Part of a small language model's weights: a variant of Adam for these matrices.
Each number is 500 + 50 x the weight over its row's rms, rounded and kept within 0 to 999. Layers, rows and columns count from 0. Numbers have three digits each. The size before them is the row's rms in percent of the matrix's.

# q: layer 3 attention query, 64x96, rms 0.108, rows 0-63, columns 48-95
# k: layer 3 attention key, 64x96, rms 0.104, rows 0-63, columns 48-95
# v: layer 3 attention value, 64x96, rms 0.149, rows 0-63, columns 48-95
# o: layer 3 attention output (transposed), 64x96, rms 0.135, rows 0-63, columns 48-95
# up: layer 3 MLP up, 384x96, rms 0.172, rows 0, columns 48-95
q0 037:455515474427446536530399561475397472521460454474543539531405480478466424463470485345546570348489550458545549439562549550491517554543516486544517
k0 040:464503412487399547414482565546418511471524436426544460509448482472462485442431544542454557526492591525588434504552542472548509490490518530473425
q1 030:466524515454355552555454520471516499531418422472498483456524451508479604546472539474483439447475503496468533565546567476485415514599514560514452
k1 037:431585534493497465492524371549552539521465551565492464490535496478540369545484474474402509520520521425424432510523458442523555553554499365540527
q2 031:482513482428462530545479501391458565483437431463497431558449429531499445406527437512590429383585475537429499492429433471534425567505515565450504
k2 034:528488446430466537529531502510547534427522426584456610527453487488517424514550513550508441548425470454450470484566518474519531442565523560510530
q3 028:511465446525453511433530495393524428459542534454431436549520517528556505495505476604550431523543551611546433494421464504518596554573458523536479
k3 037:504462473483631553604510500582613498399587484514552561450539428487448543438459472525536503465464430525499502507569516493506501497348459393471497
q4 030:553459589535607472519535480523536462550479437531461587461522483567536540500440520591407444539469509435490453569533469571528504482446489478449472
k4 044:519439582479563477462610494542455449472598475497534513558528501409581552414449489493528555513404552543495547484519554561476379464494434531533518
q5 036:436443530548629477524438533495526485512402515495567485438564507475502557496492541485404483572517437354576487488348491453385559516484499512494554
k5 037:530494468481536495484530401562578506545426507482472539544539503520547509614468463383510550511526538495473505466575530520493359480535514479515495
q6 031:439542420435472460509528507453460349492547530516436492564543601465435487497477528469426525366495452473544533511570432530552417497507483426450449
k6 035:536442521440558580494555537522591509563610591430438487524395501544500549479554497520507468559572454475479410500511475556569485504521419481493467
q7 096:420530449446472528484373458474456563472510516514487472483512397498526394480544420469476500496467535537523497434532577512382518485429535465440484
k7 104:468527553487473446498626583553437430632477499470519556528509562566398480541467574456402492475560549490445471444497392508537460517561509525561424
q8 104:555481481478470499485660490505510451512511485509503523540499636550485505522437552576528401498500502515457467531508320410610501468517500497553433
k8 077:410520517566451493604568585488554411556572488495445560550520553521499503521472597486462479514502448510407569470484445543484512566524456491436517
q9 032:483522555532565498445408496552450490507482549558553533586519437445469481488569482368500529488518509593626537531402585521564533542478463553448542
k9 038:558443461495614521512532519499498494549569464513473505589482494529463479391396485550511398517564531567598488507598523413471391497495478503552475
q10 035:526500475444521490565619529492595376508472465474480476493480550586532591526432579565508420529455540460494498459533405520575427560547503573540440
k10 041:468526658500468524519603532477443524538524502524470534517528545551594425670527508568397474534585437462394478598545529547509471524544476500514532
q11 035:551504450442450468453598451473479432480611486448473481506480612532503382537404556503472435471532452494412486439521461527527520494538516503496451
k11 041:414503428468490537610561472502517421476470453516527492462534565445461368418541495569455492607437461481436494513551445531505533533455464487488582
q12 031:580427560610500521486531516547449517470407449535501534499585623529486555589468599494509421524492444458451428534612515543565590446465515524498460
k12 036:460512522533385501467521607475487452511566516497453579512562464427542531598550514512470536475538502461539542508460551441556487437526519509428517
q13 060:453500536500552470545374519480445543496420453487512498452555436476483529534578488372519619520506537518558547492475670575423457509491501497501522
k13 045:518525535460524477509432562495575479484439492520512538512419446592526499399521407558475458444450470457512415484481435475466466474550495479451445
q14 034:538520609503411441486574619508449520537483424544465587522441526528467561513495488483396431497488528472388478560474422485540522529523563552420561
k14 038:523520605474497500612466432474439499508497532511454535527623484473467448566495510471491485513504428475530540497465513469579447469588519527482491
q15 040:424502480459544494594323506561499539419424524530575531418439385437491500526588433420518579454557504556585536437448554444459532522487457502512553
k15 038:486566455501458498431436519454499504552405444535580431463518414508524504579463513459477581546512562505545665476448483448453512500582505570541488
q16 107:577504489479500499507661501491515483546517516495471504532511658510461511494465584560513415521498524502423496541505323438623492475521483529548448
k16 054:448520577574574481549522512547590428444480474564516552515527456502559546541477525474463562521489458441483556575487488568514455526490415473474494
q17 034:457538495430554529537468424538465533526355452510499468560509532474516450548617487505573464529411583518472447484521595502552538498537537463506483
k17 040:515502398438588439458537447491513469512440496475515469534381558478498457472590510461407480526530529533475428554485483540471473611502548575507596
q18 127:435507505507525509512357481494508528454499534491517474476480348469552492509581416459484572484502495483539516494501686575370499524477551498442566
k18 115:534444462480522585457425445464502600389520539482458461464450502502549446516497404528600485499447511536575444520580542467507576454446490473558511
q19 042:437525415421456487529453520481434556552519509450546391467604524540493476446573470384538569544521579434526421458526485531495488552419557547512539
k19 041:392466449521426523558575505469550435579491491462529471521476567405550403497519501480335485510469579436453536468519547509539542520559523451448561
q20 044:487517488475365529546670476518483387519625504493481508531503573517459426497444559545480472511445517418437510500600363517553507435489478511533449
k20 040:430530448573493527511489520429559421546522516553541380535526604398480491511516511547479550576556390403489552569586482561547580561538475506448548
q21 065:404538512473504497507401518493481509477500525462494442462436360454511483455541438448463583562439527471541544456468634578423501503497580479439580
k21 048:442484520440469526422550579517476454575389408556523488514466460501539449482517482440451480459474494541499419435500513490463518501559611511526489
q22 042:557492527491501479475612510484566468520512556509466496572560525515522451470380556653456431493465508515463553558512388422545510428542455438494367
k22 041:637484535440530509521476501474509477428572535503555521502487490520530515444537522513664510479466483475534440517575503530572461429493414529444463
q23 038:507612474464356471387514475420524501522442466514479534446497558463554547429511527592478465478461484537448481493565425474553481477482477467404426
k23 042:505465517534619439408488558569468540540485470559570537577595490487491502548385516529491474499535448432442386483453503517492444528529450488490471
q24 031:455488494458646404474445428509447620463445543580560452492557482469511463532510467431538518544577500448505511485393593499500490486509530419515589
k24 042:500526552493493434538463471523505550488456571456545584485537393561531517610447507503530497509464560479557539464477474500516524403460534498523447
q25 028:515516527522556366508583516461500466495512480507523573462533470548533581535440518658421398501340524469501504490414395434512490477536527475565476
k25 041:533440546524538456564510429506495506321558583536517560489563400483463526417445524507580492531484421421548530491505466466550487422553534521582516
q26 031:516509370493568487533494479478528434544499582489450467531496530488470418547487554495462526506526512429492563530597444516508376529635591622546473
k26 033:481530553451523508469542544449533490501426516559484458498502592553493471616543438532407530480621527515435514524548471494464491581468420436485519
q27 100:558480496504476480509649530495509468503507492489480521531509645573461484525441551574529425485486490504458485510511325442644471478514491503551439
k27 072:407484512612533435610636503490487463500540467504535435568541535472472527552434575477495494554593484428469519493472486482495559538535517468451543
q28 035:521484515514599568483609514521604395618554439559475534516537519521581538510390478551402449498475482510428568530513467482606500460575503564424473
k28 041:466424620430481516575513557492441492433552440450527515510489453512460502489510508516580485418533578533544575520569580440512447601542549496564534
q29 033:476565459456421579496337485419488476524450454459517468470463519430472489507537464490558493444470538539564443479462505445486505546542474492436441
k29 031:546531500489593463520439490474512486465416431452538572557397528595500563558562466567486472475546589521455483486460531509515594431511488563556466
q30 036:501547480509390471444500534439496481484585366531575453410620549524496510489530573491518526531510545536414504478480484531522501458550486488422537
k30 035:558451456568561475448494443523455497517503479506574452491491587428484465447467527618506487498570497535486489482477457479507463573523492397534436
q31 069:560493553547571427530565516528581514503477478530492568516522563457437605480449575573520489515568415491458502519487461495579484534563432536557467
k31 056:571464474469515566492461384483537511381513501481415465481449442519478593468522484543641580507452489486548503528550557496463522452474474492494503
v0 189:408537472509558489492459519474492494495502448470598491446486376468616491488505450489425516498494493477445468465479575545420486563501563468428552
o0 138:471524541487514493512321488496508553437455511483510493454480348463513508490582379459509567518493507504537510508476662516402513524460498489430557
v1 094:467393552510507402577497487568487504478460495356632534575436500505572513501402493469478436553509511507600557451546469535544543527544530469491500
o1 100:497499507630487438468483520420409532539596476555468570476508513460402521481514590536549622506539502501483472570462447583434492463405473546539535
v2 087:487583493458450497472532496404549470629538529554518525461556483548289439463501533513444558447525514485398503499402479507443491448481491577471460
o2 093:465509493423526578515423510608530490465498494472496425478506441472613488503521379389493472490491482480550534423563669469487501556533569466471502
v3 119:524527497495456455563521435435450568533506478395513495585481569486475475478432485568535450534477550524518419455514456426601495429527526416593454
o3 119:609495532505468505467677517520520511479532517503476527502485640547503500470483511558574431546475492571500481560465307406541525473420449503518500
v4 143:594460508496488513513545494520484574503488501505423491517501632499422484526499538539567471510476513535549449533570415363601475427510467460574463
o4 126:567475509515476487488684491497516456538511508489489512552498650571480505517440576570493438515499487524472491537474308464628505461515477505559456
v5 111:471487483501565514495436510516524470466489451523576517433495403483632526464522445482452502499484500469510530500449555651431467543501482482406589
o5 105:407511501526528481505317498452490522503482519499507518467495349447477495501547452454489608477503510460518499481505642575385520512461503499458551
v6 126:579479505522474548489528512501527565475506569524388496528537640495429502536516529531540470486496520524560480556546446464625461487510439460557426
o6 124:527463493516496464488671497493505436546490495507521502522510587550497491508420611567498460527515497479457495507482287466638524478542500503564465
v7 089:502460550475412472537440424435488556534453529397621545567416468545497504461482501474434512512497578463550452476509478445488490486519492540517474
o7 105:547491468539552553457591506539472479469651442526435458478493617490513479438458464482626485477473487577537463467503463549449506486398490519544510
v8 112:466529506513457452553563456418438562541532515405488502579503530479429455533470510547463486534496550519435427456586491402573503441514583440590474
o8 112:641495548483464526482640512564541505462511488489492477503480604557544491453497461544571407572478491568506493562436376373553524503443481494524481
v9 134:477579516525489531512495514512563452497525512583523517398462416474535488464604477477410571439530460472508499495439572600407482541502434511395586
o9 115:416479483529544494494313491523522491497479510489499465494504329460552440477516431444485595495495496460542527456528642604430536513508563518509548
v10 084:462483515490509462518483506458492413516523472490583559494440425532485512424481485491472526546525531444442485473439543570386473565448535559406492
o10 099:436517483494522531507338502524462537467524474498476469452512404431525489497554420407484554436507501485529510452518695578379508525485549506473543
v11 126:560475514480476532495512467459465569500489525473398518579545618525429459533509521563572447520509532522518473506515459400560499417503499460603447
o11 118:584481493496480497497692496515500466500515497508491483519490654547497523515431578557515412518504504539485493533501312420616491483535487507527453
v12 113:396541499454489507478492488428524441536546503533564508459499391451519489478557474460448562489516497446389511469462589583383529519502526546425559
o12 118:461520495474533540518321492545511532428481499488515443471491361457570474487537375442503533501500504490546523468510711517406502561486551479456534
v13 150:452476518509529470500480528542525405480498465505578531451476378462579503481518454447420534484520464468498521461495557614377503569497510531408611
o13 127:441505496536520484500301503482483548496492496501512499476491354452496496493563448444467606486510514471530509492495669598386500515487527513478529
v14 083:518383552474573484449466539610530416578437416457624534528508453500524523478436510499517488509515520460511565459461481463410544508465578603479497
o14 097:420547517481490522545379497458422554481501472493470479474498461456443581536558472419463545411527478483496503492542682584417425505516476503441533
v15 139:412547485471508493494454511476515442504518480544565499433460381480545523417539492466437569467504478455458539505442565633423526534506488557393553
o15 124:414520483489531531509328503510501512479498511490507489472513355439540470493545399416501566483488500469532513444535691565373502534479527489466543
v16 125:567502553511441495557531481530496528522503533498423500540491619534406507472458547492532475510497540542600459537548423447609486475523436486577439
o16 120:542475479534476490470687520493486446565547506508495539537518641549492483487436588557528466502496481509468498499487281490574531457485488520567463
v17 161:421522476495509466551475473450479452493533470479581477469462392453584473444523447496441533496492496476451455439517591596390512539511546532437547
o17 136:472521496519522534487340508516499558440510504495500505475489384450529470459560383447530564500487510512548514501474648539353522533419522493466558
v18 116:463544481535488471543474455462458564540493440343647520572463494506591520499396447555443456540496544498475479440458518456537459500514589412529475
o18 126:598490605534482462493524511541540522444506484487451501443462528507446543429553437485572507551435482596573443591450433467438526472395411520535577
v19 153:552491484472465510505536467484469540512485538477431489558558606539370482527461520530573471515508523558520495485510436400605523432497492487603455
o19 123:573499501489482504489694511505516474527522501514493523541498660538509509505445584566523404512497503523475486530506332409605488483510465501526438
v20 094:499559470488437525483559425347488520592556455512538526473539507505438431537569487532467516510498543495415373477523548382491402473420516514529473
o20 101:626499537447495551497536492644582512407466506469461396497462557534588505460488394500514389548469496561546500508491500419550546493540525471518503
v21 123:536531479484451559471525490437494529507496571562377458489541615562356456514564527547564508494507510541528475534481487438547520440501474504570439
o21 117:548482469471511534493675492541524439516513507509494491556517611530555485499399546547507398510483501515482503466546352420621497499571512497529440
v22 122:467553466511554513458475522453508426521513466510593535448499386485553475501535459494440558467506493448383469466434579553390487559469559550422535
o22 122:452514532470527525529322489545511547424462481479491443462478371447541498499554376433474535489494494500560522483510702525407490541525533490444555
v23 066:452475501470441512442467483468529559584499429474615541453521440537453442440468529545563546497504525428408532496338437471483522391423501572442559
o23 076:482524482440532538471439456525511531472500488466427427499476515463542553522527377367480478419438498532583507403594711560457466506488490456501503
v24 104:485583432490472515504527446377440559526522543445481479564539527490457445527488498549507515541507525498394457501504525397597476487501614441573421
o24 108:602505548429474550511626502584564513442480492481492464502467583542556504484491442523553361538469509560507490522478420333563511512482484476492507
v25 106:462555440487392499599490381402466533461520566432535572536523493511474458470494423549471519508483525505424485465433568629539498456529502461435544
o25 112:539480492562543513436476533560561510484574495527458451463467474469591417439514416465534530547466536534605477491481536483401559539395553517542535
v26 120:618492537481445527487562499486531536531524574577440474483481582540385465482568504496556502454526500526572439517548464413527501474475429517531407
o26 114:531444457521517517482660491555508434508541466507473476558526641541525471482399576545497428494501480508502507498504353506612512491560538528572466
v27 084:450592469429427518422496489418528418566505588580491511405493446530418482465571556493443581475501502483437549473412518567442527470500469614446476
o27 101:416518460452545560521365506573534510465500482486508443502520370454589453498517391427494511478508491468522515417580706515453493546537565481454520
v28 108:609512528486501549468500557498483518517510527609378495466511620505407517510543531509572524465494509514514445560548485419530504507507442481562419
o28 111:510482463479503523504650473531506421516489506474518481546526601552535468523398563550485436505504485500495512460531332470645513489598519511537462
v29 080:376504490539432468563539480424482508511597426517450463508542525465440464535378465463526547469527487470474450507661524547513556470545543534502562
o29 069:655547459433454547457472531566533472522403580446521493444502495513570533453576394446504428563463539565534516479441503386480463512496507459507516
v30 129:545473518465508543415488534561552517509463568639362506452573548513424515507560564483539495442489505520559565582495467492544525451477426540507454
o30 122:448500438472512519527604494453476426555487509489538505543522542521502520562406603547475448467536475431447498445566408485630465499610506479509446
v31 156:562461502479481512465533480503471569497490537447439514582543596527410499546470549528576461524496545533528507516540420381596513434477514496587402
o31 123:566495492483471498509690501493496473514518482516496508522495666545472533527443588558506405502509495522449483532495348418618471480531470494521447
q32 120:486494473557556491516607484459382622457474489421493549659472497542506502475484475523499429594471504513488484510467461482507463521547514486536424
k32 117:497452471427475497454501485520524421540504512469453511499637598526563483417445515493547590535482535552468430543542428525513504521528439536450544
q33 142:539494537470624526476480513563492576562413453481496590518492441435438587530546511449432442462594564507442545473431502479484538517564527562442372
k33 142:427485506522555501445409544475505560473530467472477583525474433514529487527473452525431525507520486478480472525505630571375488571540532461360490
q34 103:427389481510477550471479402510652603426454454503544486493523434543530531499528544480448486480471494476476473489500513465402505447501476587426445
k34 123:492576487455481515479528523498447493500563477523461511545434555540422443587466498515553549524548621517517444599500424420482470476415544495544505
q35 124:435497470547469443517500471445506421407587548543502424525526514516548491491411499557512533571461476528549497526504471536465478447436530542548607
k35 122:508507462455501512501570484429464478517513471517488521500521578531476525481485558494562519567487576501484390523524364413566433406446469501622524
q36 122:396522465500499501486448478489514564538524556470507490590524447522383521487480514566474520455467525506489586475460518558457530466479574615516516
k36 107:419485447499507578457448506444517439488508452489510603551490524549535476515492492472497457505499557566423425549463479531406378476451514468545527
q37 113:575504504518633477510551503613497377457525521501563537528532545493440551425456519408478477526572551551544544503505457528509469517519464526585532
k37 128:479453545568517488439454508445502499410470483516511532489564330478601613489540499516465487529483395488497480484471579548446524552570460507457490
q38 149:495523414551467472521466445452420517488549460469485474553506517527473504520517502603560473562396483497468481509504519443517542472516536435533520
k38 148:499498470434488516558601466471450451500495515481484481520473644533450481509406505493557499544524562545555511526530392451538449433455499522547514
q39 130:505451438548546494492437423448491592476464443509505458499485529519488529522563499570538441548417515515486429545587516469531496489553502416453430
k39 137:483517477398486518540586462491440517551527504520466494521439639559401409495441505501562554555519576512562509531533391413521499464435527483549503
q40 114:491456497572416519495413455546566496550561469498503528525495509558516516500553547544544522475425485450541547477524544526478497448484487475576629
k40 112:530513505500458522537612464585475447497453537452547449518459525454503532544527483447542449482560493514487570499440450422515463443335542611588488
q41 139:476532474568539465542491396485429557484471488439560474481474532450577463484509521484573449567448528551519449483579509438543439512513527376555577
k41 145:511538488461543517480536499409507500450493471523416472484567645555467428539424513543494529592466502513570456532471362473589469434470476497544540
q42 129:400465436514493488516626513501464428502535459436480501530572494485481475452499500526487561484484473599513556481357392479519529456478580530552513
k42 118:411485427466487533520489512468494449487486513479530502515512468528567466486494426460459487534479488576531482510526481588386465511541535480510579
q43 135:462482530392487493456441430450532576473389456500471512452490448507506533475540473499470555474477495445431424540495565444498520570542507483418485
k43 130:428638516487508561544504485442454516464536470522514406447381559472476448539466459531548523485478613530512530591488534515512478506487475430489500
q44 130:599460525515484493504507469501533441407533575571495430519478574550597489527439493443537467595525496469540426534599464489498462454452458565498552
k44 127:587449456490464475442534505553516503536478499518434553569581564475479506495609581514540528487489526476454424446514439438634555475469469545604487
q45 144:480498445500326524487451431437550577522509541457509546458499441551521452524537505570525493548450482481486475441474500407496471474399520515501535
k45 150:541518455467509525486607501510498514520536489502472513541507628501442428528447494522524459503539598504495517553505378460600469432461487507583498
q46 140:580414452496513524452442432487523521367433489536507446460485541517578516522503495482554427549482524511482383520601479468500419506487450477448511
k46 149:505557510428483497497584472515470570549524489504433502534480627533409430517456551509477549544518588483507491567507361409593479442466515525573490
q47 135:526561523510617511558405498557483610579501441486563572546449453459427534507582464520473429445526504449472547507542589495481575515541577453468391
k47 135:460461514568502488465432521463519448443491473497483544490471451519615516542471450480561502557489430508515534456478618562373503582497487500407532
q48 123:522480414561436494502398442528485468527524473459517547429556480522420467519517498596574469535450533508478565497511477488484511421476551514543492
k48 144:527543455443542524486598467492476526486522467496444547531461586498434455585451526527491459540567569527490519553468391443502453443449520511568500
q49 129:556483516518589520478477463570652479453494506602561469494576554551475561451502575507430483413497458586510492505492537556470477455546443562496477
k49 122:408527554507545478465471527462444545493550537517440505552387386542558480512519488468524550531515522448514401505521610460354510523486485485442516
q50 125:579532503583576485544423388529431588439464507508549445545421515508484484506527464479530411580509542458551423513703521502473444539530518414493543
k50 116:508495512433483497513534495482534485553530504546397524490542645535498453536497542537474519603446514504560477503506363440583501407457448529544515
q51 105:541445475538531522511458426429550623382483473524460478455488485464540519563517475517524448486534476497458416560612575483485533511510523505430474
k51 121:499538442437450522535549499525452541576555516524439512491427633554412434509475530507484540535526598525568487505547378438547513505413535464584499
q52 131:486500464547400516523439438458556617500534461538426460472507483553566461554544551620517490478403431516495452485549520472538510485481514434480468
k52 133:529540490432457520562600476532461463517524525506503444510448626515460449514473519475590511525515564518560521526520368398527474448423542510561508
q53 091:495460518478449499474437517499540576506476401516459555439496381429481499604503515531528503498579435489480533486482495509478572447486580573448420
k53 114:505524416461520520520567520547422530551520481495484582526415592507441416557481489513508517509563599506455501505514418463496452497411592470577512
q54 133:465526538505542506459427480517599576512399616622580412506477494478500535525449545429497509512465517490529439518551565574464419469489464538456518
k54 119:481565475508549516412484534459450568539580441564405534557510567539425422566528558558429561549510540416391372541497486441543506423481483460578470
q55 119:421550457537430488527390388516501580560540477424517507459432495495485482513529510547575462490436517484488538476591577457502509478464555444506584
k55 144:517531451465503525492575490449484484504515509496499505524499628546415424554436482514518497536513574521485470557489392487538455427399513517581515
q56 182:534518559486614491508483553572543536487505495577556469494459527402496560483474499411464493380610480460501520540557582572440525512576516520496488
k56 164:447469490558478513472391557474530463490498518513498503499513375518560531495566481468504531500443420493489485440497612566426516551515483503426522
q57 127:535513443605568480562471464531452521467553469482485455535443562499516502482564489555546455525462472561522461535606519516488535488558515420513470
k57 122:472431526443405494609589482456439452525468509512491432498415575550518495439465501470536578521487487525629541445568404418457500459394491545509545
q58 122:414531483493390534492496471467608494570536536503487463482559440543532462506502561611514578503379473538513517482415472485554530435446502560515532
k58 120:543541451473494538544567493520470481483574504488498425499468593502471452495439479495610468468514570512471472558501432442525459459469501520599475
q59 124:458487468443381518481508401402520486444513546512490446477536422519534509538503525575508508561441458523484468421446475454500468421458504561484519
k59 145:520563471455489512529581484502467543550555495495478509528500609501404473512428464527497483503534606495512460556500399420571475398483510498559529
q60 117:508381489484423444536556501468460428454496437434471506428510518464660508500579491470540557604521516515494489501467393409511479478494489481525562
k60 107:571590491471487423508667450490422549475460473462462455535500565469452512521439511533488522540502605492546525564457419436587518411448522503576482
q61 126:421560559483520485513572545530462520608480497424486579608547400489423486471525503523449530468482511487507532445393542480498544517546494546525461
k61 141:473459535545524527501378527490533459473492509502540470481545385459586552470509460464544472468465425505509521451496638588414537546556498511421499
q62 144:452519546480605520452512486546599536498429583528540504550502470454455575488485505417440494428609508519530530519487538576422494515522490607463522
k62 145:493490542560518490436377556480532509481502508509507526467522398513597514497596512482455523452486451502448484450470625561440523563548489475429493
q63 160:433558558480576474522505501558551494567487537520548469527495426447429554504488537479433546386521483490513594514475564579471511482550541580521498
k63 156:478490519556515505468381542455520488432502499520524545459520383498580565482531463490519496476467425482484496456474640565422509551558486484451529
v32 072:480518577460463487522555468445505501462508558452434483477554445521564407431394452465484547479492501484518434534499458527514608525490630493475614
o32 079:548589416490461373516399435491472504519369501552514517440506494493522541586502552592538422553541482406538537534523485442531402401441513465477483
v33 082:560506492489545476410380522571555549548541477502479434499508501478465599488470546571513519374487526489487456503526516509503592467579392507490520
o33 092:449530534498472518398530467489573450567619535466543449491521505539428488527556531423423593420512450558409492479464559504562515516609457487456455
v34 058:514538513464479510526466510547584613475481583513509461574536424525427506432482504488444469354524505482493549458440468562527611520477499408461567
o34 068:471430509573516524473529409397521541541605493464520494524578494542414501516515608469445527429457478443414471536546584526551496523598536513459446
v35 078:464485493511467557542509520506497566519512454534545533564499499457529455366495474473576483404506499438481413515545481490436528552506481403426547
o35 094:575450427461467502505496435397380388403515483449486531479505569573546538595491489521486550577556474519529527517521508570514432452584524463547587
v36 063:539454466502489511531484497482449532526426412568503454528471515493523562380556567550437546540513511569539472469573537437507598476545485481511392
o36 068:409487573518580532501594545567561408579546512487498501564461428497510475437480460346488485501471480528520538456417514525452572553523523552514503
v37 072:551566553478470401559511456520534459488527596519566410417549429512432521473636505470505400544483499486541508503535538496517549489500551537537471
o37 079:458498498452421551620440538544547546544459529499501601565496390470522402450461491517489541518465497498541554476467425493502527517375527481505442
v38 088:473464478513501514492437484545453539429553556411459520509446454481503533567356483528516535476488496558453486525579513586537629427563447460498554
o38 091:469515461503505447365579409505553441480527533521565452520502532495517492499554584471530491486530477522487520484466517492491474398525497492532516
v39 056:480450484501471536461655492406528508482412531434514521495529420547524455492443388446545468395474500537537572469445488512507384520492503502508512
o39 091:498512539595613492464406438473572580501430519515473451512510570478439526537490630509537449534418526439479419496559540494488465491515522520471575
v40 077:528521445494534474442484530439426455392489436545516447484557509497465492529468431507548556612495508482517431554458517628507455489476539555486531
o40 075:544536440528487456459515555558490473617534515537425564531515542427503415499557525561451517413565503516548549444508523462455514494462452536509507
v41 088:390465520481533476456539464556497542561547506402489557534463511492511508544330542527498526456519503558519537530563440570519493459562514526500528
o41 103:453545532551493469467465408542596525468431564578578441465488524454518499548515548495638466537511528476519520461525477485534498449452493507498513
v42 077:487484426496516586433452522458507544408415503551482529423452467470435495487437469506413562462451479548525487539477531574513495486474525461537534
o42 084:500467457525484456424606488393428474482549464492517535519569553536514582500486525504436442421484438445407555533543549547499525510568501508477530
v43 069:531461513513500566509498541510535604505470407547557508516543534443536556450502497474488488381493532433507467519510536446453541570518469398474567
o43 094:531437454485481507501523494388368387432538478444497518450512530604505552519489465523430592562555475516466513525487496569522464516600505508508536
v44 088:562430473494464549468533550490452543468456286570521506556503542485540567417518566496479504448481485460514424499608502420487567487504440539473498
o44 084:466515555496614464516557573465468403564553546481524520539476501589545504523538470473481598582486539539567518473430491554469503475515447498534594
v45 058:503466491508508464542403493499448473421558517541455520508614436475474437537532423487500580592528529511469552529490515603527515384503577485528506
o45 062:494459452582562466461531531484555506632542481510439456510519513435495398402519588501456463449544489440560465500453541516514536531448504549527517
v46 075:524485473504529466447403507509547591558593516440540498480359481506515557468399571569475538514492508525471407504541490490510487492588388520511497
o46 082:470572568437496497400488417564616470490516485475550426489473519508484527593588486411508510482500505541454473469451546504556543454572456455488460
v47 065:500597477496458529465463432565504454482461540500568502450507483500503493374512527487539446590433498495491461446426490538477442557465422479496475
o47 063:483526490396470495509470520411495486473465495498549596533485498541464605645461559533528500429447466499497491489574490545527439361478463392439544
v48 081:559567497486480572485496504488531559419480447638458450402545511477473533472500510481439527477470502505535488539488527532480628469493531509519557
o48 104:491493433439434460560559552462415391536551480484516612542525413536528503476488412525444550494542473527524607512496467531481507482463469486478474
v49 074:438461486497491547530486522441514504624502500452522538504411592510573513568488407515483478520479491524536526460439524473454388576509488473524396
o49 087:562442540505516559484535470532479534331462445475434396406455541492496554470458429504496439529490499503406464501502478502489512561599568509516520
v50 079:418515550485594445518539500526495482544546459483447536617553488484439507462420525545489527380526539507534544502477448515553547462514573525446534
o50 090:450518537577561477456439466590606541602524557580498380515515507474459415486573579417539501428486519519455485488539571438537468525536536487500438
v51 076:498573448481432568522527467506582439470442456621499471488597489458391599491492427532428433459492508537493526485426488476543601499429583547544507
o51 085:438458537565534443507482601464499503575498452544509578555539414530464463443476617504459506448456505449441554522568496584521487477534528503421516
v52 059:565436495491543396440513551480518536596540565469474551493504469500469456522503452549525615448640531427453389504547527392501579489534478488456484
o52 065:570502566538455474465495443487513549486508456433506415410494504538526572494575445443486493618595476538529452532439498479516518529514532523493497
v53 099:544526571483549508528513523518468566465596439578481429462503541443489468488495489474468492479541513462512426583565489557507604441536512457486542
o53 114:512514430409410460562520514505415387515516508515524572503506460533548489511496415524500576529589488536552601486467439509500494482458482454526472
v54 069:451458496460511506397466482442441503508401544455512557428466552475578407536445493519516553640544518521494501505407499545528363540478452423521505
o54 068:540573484552523460473503492504548503513436456498513458414439505466452629560474449479532416473534488451521395496534530480464521494494470584466498
v55 068:580482494518549459428437559479546553512600471539475461544456487535483562430454566529494527478528515415475339477560485463491562559560498548452488
o55 073:553492537443433498440500457492452456493550475425508454453543551565537513560605433493429592495611506583477500501419550463548516554588475483512443
v56 091:488443498509567499465464559516474505566534376453468524586483556470456522485386496579519589409515527493484445526603536493508590507543478518493508
o56 100:505497531498530459361535469539516449486596524532472379474506578528536486505589514428481541449570476607445519487458533481530502508630525454548507
v57 074:519544472537506518485476504506473432462407580459504506484623536495461498565521441478553467589493470542507587529341528531509457584486489466471496
o57 070:546401487491474485494546606472394537456565507528474545500499502491453462469486480562514520395496500527472476499550431489417456581523541570455522
v58 065:463575468477402515574531483519533528442484487573466422420630466508512469400592431412502445401483510511500565502416499498488671512443523419509553
o58 066:475494453520468505598471519362430480599492506500557622555545431536429558520427614587435539518493471422513512531586509489516441446466498508432511
v59 084:514462508507529506498500566465528524536529439486466435569525518499471528476412497524451540340514542438482405521632495490500558521576495513481568
o59 090:517512464480452449423494440500425396468525491495503469437513551571572506555550505523464582540612459530482600501445504513551484491599529469518505
v60 066:493523497505490529481419494508599545489499536547437514395518453510444510507539410483439528371489500511585480493452553502488600539466476487478474
o60 088:502424473532458528470592509419445512476595490431491473498552515545473524459480495507400502437458409491377522518517543528514504565601558504485485
v61 075:469501453523503469484407484561437432536629525380441570614469524465448531553419532565615461504481506538404500500486531573505510470523451461488505
o61 085:535456491443509528357544452545563480431548510521514405513492572487529442524560539469543551448566524614476463466506509516513489413581518438565511
v62 075:545513491506516521514461534526512530460550454573555416541473506468494576421519585524478427502441521470496495470623502513580498469507492493539516
o62 085:409533565504623526457477547522577405612534514483532536591542498510486421477546544465457626423476514548511468445429544541524555486529452475510502
v63 061:447489481517486505590479449543556420584493650379502581548474442562458483474509455585565499425497490566459580446408461532461450521493518444482440
o63 088:509447545590561524418489436500598588447502490501471399508496567466468482508485591463538438459426497477452418506526545511510491502558547527508519
up0 102:439445474541458476431467625528524526583425397502589545479458558441497548560462548514518553558449466500525545595428501480519444495548427533549503